{
  "d_model": 896,
  "head_dim": 64,
  "positions": "learned",
  "init_std_up": 0.0209,
  "decay_fraction": 0.695,
  "batch_tokens": 262144
}
Each number is 500 + 25 x the weight over its row's rms, rounded and kept within 0 to 999. Layers, rows and columns count from 0. Numbers have three digits each. The size before them is the row's rms in percent of the matrix's.

# layer 5 MLP down (transposed), 3584x896, rms 0.0604, rows 24-52, columns 224-335
115:472501491497500548504514505507509471505535453518513508487439472530502488475493505464510473526523518502499525462558536474467487511519496485492495510508512505492499473496500464563534488487536487500456476508547527479505506467476523505525472520508462520534528566502484455481496463465516580488473474496509491507465562521473502513506546493495
102:492484488529488504506484473501498507511525532494480557512480532488498543522493540498472464444512492503519509464474497558511505494504458520546471555504515502512478455526515485523500488505484565476526465509479486535514456496504502500535518495529507501494528491502460474529476468506496498496487513527455513505549487502486515519478508520502
094:489569503500466506512529506508524495505504516542512511487458496489471451512503471507500484519471496481507518528501492484509509529480507480469506472494504520500528489485519463490499491532512467473473507494467486452469497478480440487540484467522477439476486518506456498508505564464498476531465488488527465522516543484508499541474513474548
092:503488535491471522522501516497539476506516453537514558450491469511491465483497529505535499481532520493503501496571503474495477514515517472500522517488507567498487511582485510525512483571506496500494489525514526556497517483450510512493480457465463517534506528471492509506514455506533516459491496417501537548500514470500524471492491490512
096:490488530508492503473521529495510493492501492476515544509482440456547503510485474494505464512450543523507482502498468546491517520478499446531478507532503469532461534499511492462473478511505484559503482514512453564529451452502471480477501492482510468516465503473468464483513465537512485510511503469495536489480461554466477516525484496508
096:541488500473533527481464486488455494483510528483529531505487479497459522530510490466464516487496498474499510500487530525488462473519511510513489518515502456526509497447489451495544492508516476520488483539491475475518521535488499487562547444481495487466481525528515464500483487491542507508507511523510548512473503498542477439501471433483
105:528518495493505513472482523508471518455505504511484535543457518537475469495493482510542469520478493496495540494484455508513486518502497487511502461495520456510507500502492486502529484514512505513524513494494498466532513504499427472500465516463500488510494496550439499511499495457484497498525530530515533502540545477507480488518531506518
101:500543479523523502472492514507508501479547478452500490450513510494512490483489522552508469535538507473475482465504515522486480494467471521468516532514499502475507494513485484519508479510471481479534533489508505516458540556486547493538461470510524476517476561502541516493512480498457467483521509493479559469485437485531504482531467488478
087:473490498510503476490530525502492508509497486535545487496507488499497522550485481472500460482501525455520505484532512510475495523518487485499495549491493479495511487492471508463511537478454495523508545514458514528525498522526494462544523509494521549495503490509494474457500493533440443511494478490515503506523526527479486505528503493538
106:524494495479499491515488504466513477544488496509493455501504526469488517534451483457496508480511489505479525489498508522506464521513502532493474478493524500465484510486442522487455537482484495514483520463504542486518523516491500479495549505455513458506542524525520488476497447501508477510441505497485495530515488521485494498509515536474
099:490456537494487515529526497465541476536512469526505491475497495459521509467498465487517487528502513502469527516528506494529522520531511545501486534581451502478475499522483494520499469506462478451518485515517528522503473528486545495575528501513521499482514532510514448496527520503522478487478532476488511538479503515518459500501450509468
099:513476497480492515490515500508483502524495484511495491537460493514509509488480509501500497482505491467539467455518522520515521487505546473479496484561507513495491560426485494512486526517538537527508480482484489527496513469509513531530492471529527555495536508486529549519519533530513445483510493484455501578491531471525515489477491486511
113:533453498486500528498528504534482456485481497509478514506489510511532499476491548454516499498492476484537495473516452495502513479512469505483497495481531538487481489474545446495519470486496543499534482486488503476480479478499505477478464503478489512512507508530463501499514560441527474539522526483507527502519475509500502458471532482475
091:494546528491480497477494465506513533508511507494524519480491534526484501519507486516492463453495508475484525528447528455491479531528509515456470461532539467488516543508513540478534507480473503499508475490567544432517492519470505490480512458521480483490503506495492501519492503494513482509489539491523469503518481480501507481540471497489
102:506492516480516502459465455488510478515493493521484506514492497484508480503482502495487481536510508512518476509496502486506462510548515494521534484505484508457505520527503541514484505496492535496495455515541475533523540480478455505535535528523463547501522520499421517507443510459514537510479510515540501457522513495529472468527475516484
106:497448493462523478486511508517515517461527438511484531467492526462509490534479464449470547470494512498490498499520483503487513484518479494505495500516521479469507489461486511508479470495517532493495496497531476458449532524474465528508580491497473527513482482492514524520465464539505511496464528506503509506546483468524503471469538501508
091:473539473489539461511492513505478480525477515530474530500479517504530465547498490519424455453482518469534477531477464484462498481473535488522493504513510471555512511501458486477516500507502519510501490527536505507507495498538486519524457508503518485495496483484477517501485472493483491519503453531519509501501494517517483483471506489527
097:518480460449495484536486513491508467471484488428517525500546487488485491501517482431514476467536473465513508493530509484474460497492515491520518475484506429555477544500527483584459525472488515460476536509481528422478532458503467519516490458476492494495521481520473496506513499472532471511507532481521432500471472499532525534510485524459
101:520508492448483481469522476499521507498508491509518522470544506523510517478481510453497521498485487458515478510489458534524493570483494526500488488501509508501542508488522538465526485506511527487540477492489511493507479517520481483481540503527492494520508521492519503472485546504498531459513443454510495486515491470484494478488480494445
108:490471489467559452497471495520464525466464492485512497460478518482492506508487493511494489504514486440500501486519484506475513549458473506480516540530473491519517474505508479512530461447501563492478506487523495483504529532510498528501505527483508516496518506477474473506500518476529510510481499480542551493470504522500545469519540510475
090:514512509477496476496511539491493532518549481500514492534473477488494562482489484525514476461500502481481472510501502504476466507493505502484507507498491479534514539488508517519506482473505496491444512457502495511500517500497505461443496509452477499485511481453558524529498498504507485504485512523532474497514510498533531531496528501458
091:486492469507506452512464459494531485518520467471472551512486478451524497474453507543491537470482469545503481460495479517527537507530508503514496511522494472539503503517489462492525481512491477453522490475526509483485536538499518495512533497468481456484515504538497493523489511502506529465495542544496484534498518501488541490509521461441
098:462504503473481484512474504494530509469542536531528510521502524480540489530503489492513486509480493533500499476484491504475494489539479497480499551449476513528540534483479507528504490515513518513472553522491518512484465532433502419516465481528535498504517472478468523489521484476527514526500465508467474445537471490532469469475509541488
095:515487552503517511519501461501522519462490501473443492501483515535523494545483531465481492504479465535471488502543517529518499484511480550513529498506536517490491497452536525522540551492528486500486499490530485524500527559486489517455480492488499518524524518519493486465532491476521511449474446562512531530542468506493472490444501497439
099:503490544533505547511433499482439547490553515475462486462482473524513523499543494529490499500518481456530479490490522510458509538490495493465525470546508508478503495479467526511481513509506471481453511538493497459548467440525497510498588508468492498493474474538528515482456496466520460461509472491500494521535511478485523447518500490534
099:470468470496544498533504519518520472530477521500450502548470516497557456476489500520516535527497543503521524508534508485493522518476522429486490499517508522461493523527518513460479482536495482556504498540501474511521491517488508520474465434498478523515496511494455478491525513504472492521457502505520490507487514501513468461518473501508
087:490509493526501497466463505477480481490517517516530516472495483521510509554525526494491490505464491470468442515520469524524478472488515533543480511529515513481508482496493511459530496476481466492499505526495489558490495497506492493483536526498548525502485520497511491492485498527470451477514567485513510535533496497479487508521474518510
106:493494461467525489500495561508529510499493533493505529492494479501516489475541470450523533460539450544454526499468495484456483479480491488545456514504497533503479522508502553506522497491494483473511488469490518474469524433493540549553499452511504492534465525520491473541539482502502479506478503503494521503497472483508519513514507504543
103:518526487527499524517473489507529499476483482513438461511503468476522512451474555496496500492498457503512493453479472573504530440564458498443539507496505535476460475513528512505455523480516478478519502462532480487460497503539535452500513520489518478531541553487525507490520536526435537494500449490478462476520470500477519465509479439457
# layer 5 MLP up, 3584x896, rms 0.0584, rows 25-53, columns 224-335
126:513496474497491460555472496518536446475517488484478478509506493543511465492491542498479501494481491487528490491459463510492515494521460544522499479534487444529506464520520541525524532500505517480498475511534499502510481526462485517447463475485512495497469470514524503517504506520542518497480497475494523511526510481473470546473511517525
095:491488497542553512490453498513497523568481497454487472478516494541520454527503493502486497493518530506470516487479481462491537522450473498495506524543479528530526472535507476472525483516508500518453495478490538497510509494514495492510532537516515505502455502453515498492493537492514521495502481508510460504496487499506498516458457487511
091:485500520512487479482488470516503561518469530493481492459486520468509491507470482490523498508495498545535546522544450487498503501500562487469495470432521508484509500504471461492490508449468496480512506479503460486487517544458543494473464467504481501514519477507502503484476490452496480505505509548532521541483510486510518443442510451456
096:505500489453512477491453492564501517537516514501493477510476482519522482492534499532479485532486439565483528482515494498486505523483471540517540493482520473440511487493508534520486527482510514489510538501506508493504485510508528520517529487498462534520463488495495528486480521499503491476459525509557558471509529465504498465490527533535
091:495488512529477508515503526455501493510486511510523454499575526528519500475488500525523515502522493490514515452507488525490502480553454491464499456526475516499489536523464555434463519539501498519534520511487448518468502484498517501494481519513511494528478495473528540513529523484497473513477549476543487521503515520454476527525504480485
097:472496495494507505451487475502506455492500498489533490526508490531489496470505518459481480503491490537536475499525463513491460523533470532506481456502491499492500510519486521498508502485507506562463492505543498463512550533528509492498509466482473479514461514509450483521500494510473507448500474520510501515490497515482477474483508504474
091:523489505544502511495442484526547534489491501521495439451519545465613476558511476488488504508479498526472499499514526512509472504537471517564571469515520539463526456482507524535454475520517495493518453496488466489479564493500477495499495534510523486488490466508486500503511481446527492491459490483486509521529483506551471442454508488499
099:493493489457505480488509468502479482478531520550494514486526471520505484439537517505473499484482461513476483524547433490476468473488509470530528482517495489553537472503501472520490515518492494515506462510494513465546485506483473481474497482535494466473496487501495517545502541502482500466506511489482518472478480500512517478504543487470
107:504553455508488510536523495494475486505492472545467528487498559490500557501495480555528486549500496481496537467504451481496533515537507544528526518489515512481514477487462538499511479493537458534486463480503489480533504487469478538508514475495507523478516496507497498532505508479518459531493461519440486450477471484488496517514513486513
092:482497474444465490525454546494475541479547527483481485510506451488526484481500515504489498489484482511471543495532499506478526521492459455439520535497494510491505522470492509515449494536526517478467503521490503493453413501498508503486525512496497525499486480524484509488435493513471485462497437491459494478482516495463570495486464530536
100:467558511499470519484470500538533462544490445528474515555487526451508476466515499480506510479489490493541480513478494481492524502497548528473504504515540536512513532498509513518499478499504540510458485517542481503550512516491516486541502530439520533507512431458548527430471509459512519507502477501486506482453505523484499478550532509454
130:508502475462508519484470482545478498474520505493512492471486485488501509490473447488506505544440516481478456473509499487501484516518504507499504505458473486487496527508534474499483502474492482496476530505508495482503526465497516479458481523516458493534490507523527504511494517438551476540531478510509501524473451504511499514513506494495
093:445489493505502504536536494562504504511452502506491463484525480519525503473523482514500480507495462519551525486503550462465557516515525507526452472539543489473481483544536527497443516527539512490472511479493497505542488499491535529446484472483518474504502509503491522470504505468480519514465484499498544537500483480460503491458444475435
091:502495508536504490461492531552525524495446458539474543512509483466527479521485533546509489504492410463480495528480475505510529474493462471553471482484443518501535452484490532501509521562513474536504494491534518488534471483501508515513529508452461505545467513534492512506521517495531535463455429518536495479542477469539536463478487463488
104:493505503485549512500501498522460519489498503516498521488483496486498472504506523491452491540508497507453504502484506504539493486485477517487453552530516475509467501525488529529538520464512506485505496461476461494499475502518474488501502497472517442473482427536511504494484491526530500496518528508442500480537529472501438516502496516461
096:481490514548467511480514442507490498504512489519480510531469526507509503487554437563508463522472483480474514532492498493504537493523488558494453481479512518515514464523472542550470485484472497440480474505524547477454539498533501489506545496536557532506477521489503497510482504490462472507473543513523508511452467478468466523463466522507
088:488441542496486512493513525513471463528487520488492508514480497513481508463502529486485503557520498553514492517487528526504535525536485517503488487491474519416428476533483498479514489527543518446518471494481518475519475473455512536432470485535495483511483486488485488532511526508471525465467507522504502510551497481498478487494459522494
104:481539515482494494484552508492467472516500482457489506504494487507458525514503499504533497503497554519523517498515503461472531525497529529496521539563518507493495497518471504532511496505495507532505520481497517482487496471501516520511498511507514478478550489524493508539463481460444487500508543511491491494532512547525483540515490470521
105:463475509489545464494448504511458519480555498475496467527486491528482459527497496490485473483509514497499515521486520510522507488513519502536506481528501526529467466526494497549540536465486513528500489592485472507468512516437482512497498483493491529499518474509454442456492502501485510501497447532496490494529468512499498542479489467485
093:543504533504445456491496479497514511508487485513493482469504490533480492500498510546512538533507479501504493523524527501509492495530467502482466521484492501462469524506450475520495482540530475504512537486515468503451488495466515520479502523524517515512481482510481502450475533455479508502435475546503477521526473500573487495439452514478
091:474494515505524533520524559492509476496516470481498490464459496528487559529534519479498510543500475516484521456526542485513514507500511532468497543487505497537527480498523481512528421507495504533536476494478451521546472503478485496495488524541498501490528487481538516526522502468492512538505510502484486506474453481497552495569546488499
093:519487489499482500512517509516499500497502496481510502510490518537493516502465507538472524507506450489505513539540515493504515505520498470496479515517514447479483511490491523471514516546510502550512459525518541454485571469463550541472497495508479484481479511501472500508494481543493505497504531536511516511513478508495531498534549463490
087:514499499536473483512444499531499492489443518496473452508480450449499496491507457483439550517525496531459524514455516474508486472486508602468467451524466537523486514491468490537487504502501491499513537512542474513515518487498441520452533505544491502499509506520482501512478494465499488473508507512491501480486520506508514526478506499503
097:484484507486512517508489479523500480493522540530500472451465465526485484488468491524548484530492530477490507496446504484516515467526464469506478529479477517471534497484467527518497484495503482504488461491535505468541532536513488516476517533506446508481510495499510523550527473529524515475459479483523491473474475497463505438479475484492
098:504450490483500465559486481502484554514483478532472472529480486474487487509527506494517507518495551471529493515538475476493526496523506480451478483496452483482490479481480488506530504471530465468496527470480546504496488508457545511446514484499551521483514529495515462441455480524491494497522502493542488476514513486528514501464481500487
095:529505464543470479482497546482540475536505472507494472534525456496525508481474444509502502473495490514490449483536483514499478475505492530497578509445506469523510503495514502516492491521515522511482527523485465485537480498501509496479481471510517536492516526502488509511504506506545476469481475505524518521507498489532483534525542515474
097:519445521521516508493427532560497489477510473499490501508550496554519505495514506541497509445503540522497456506500554556517477506513491515547526486535520496479520476494547501467526513490499506480483516532521533509530482495519526491497496515450473504531497473509504477521469510508481547503542514509504516503536491490453511502429493496519
103:459488517483485513449550484523508523466507495483498520498475499445510527505499478504515445517549492524472494513500514473497534486470479493507483512511537508471476511518482488519510449487518523512472507529508479507472604531485512479507485528535438478486537494468491474536487516478496487558478500500492487530478499498515530488432484491492
094:481506539490502463471511514556478496448514519473475511529480480465504507532500509532504513506528492483501514502491515491482539454483529498490517486458490469498501529514512472489472523493467532543491479510537499504526492496490501520489511497498470495519542533518482503490494486510518499506487489450492524475500500501492501456531479515485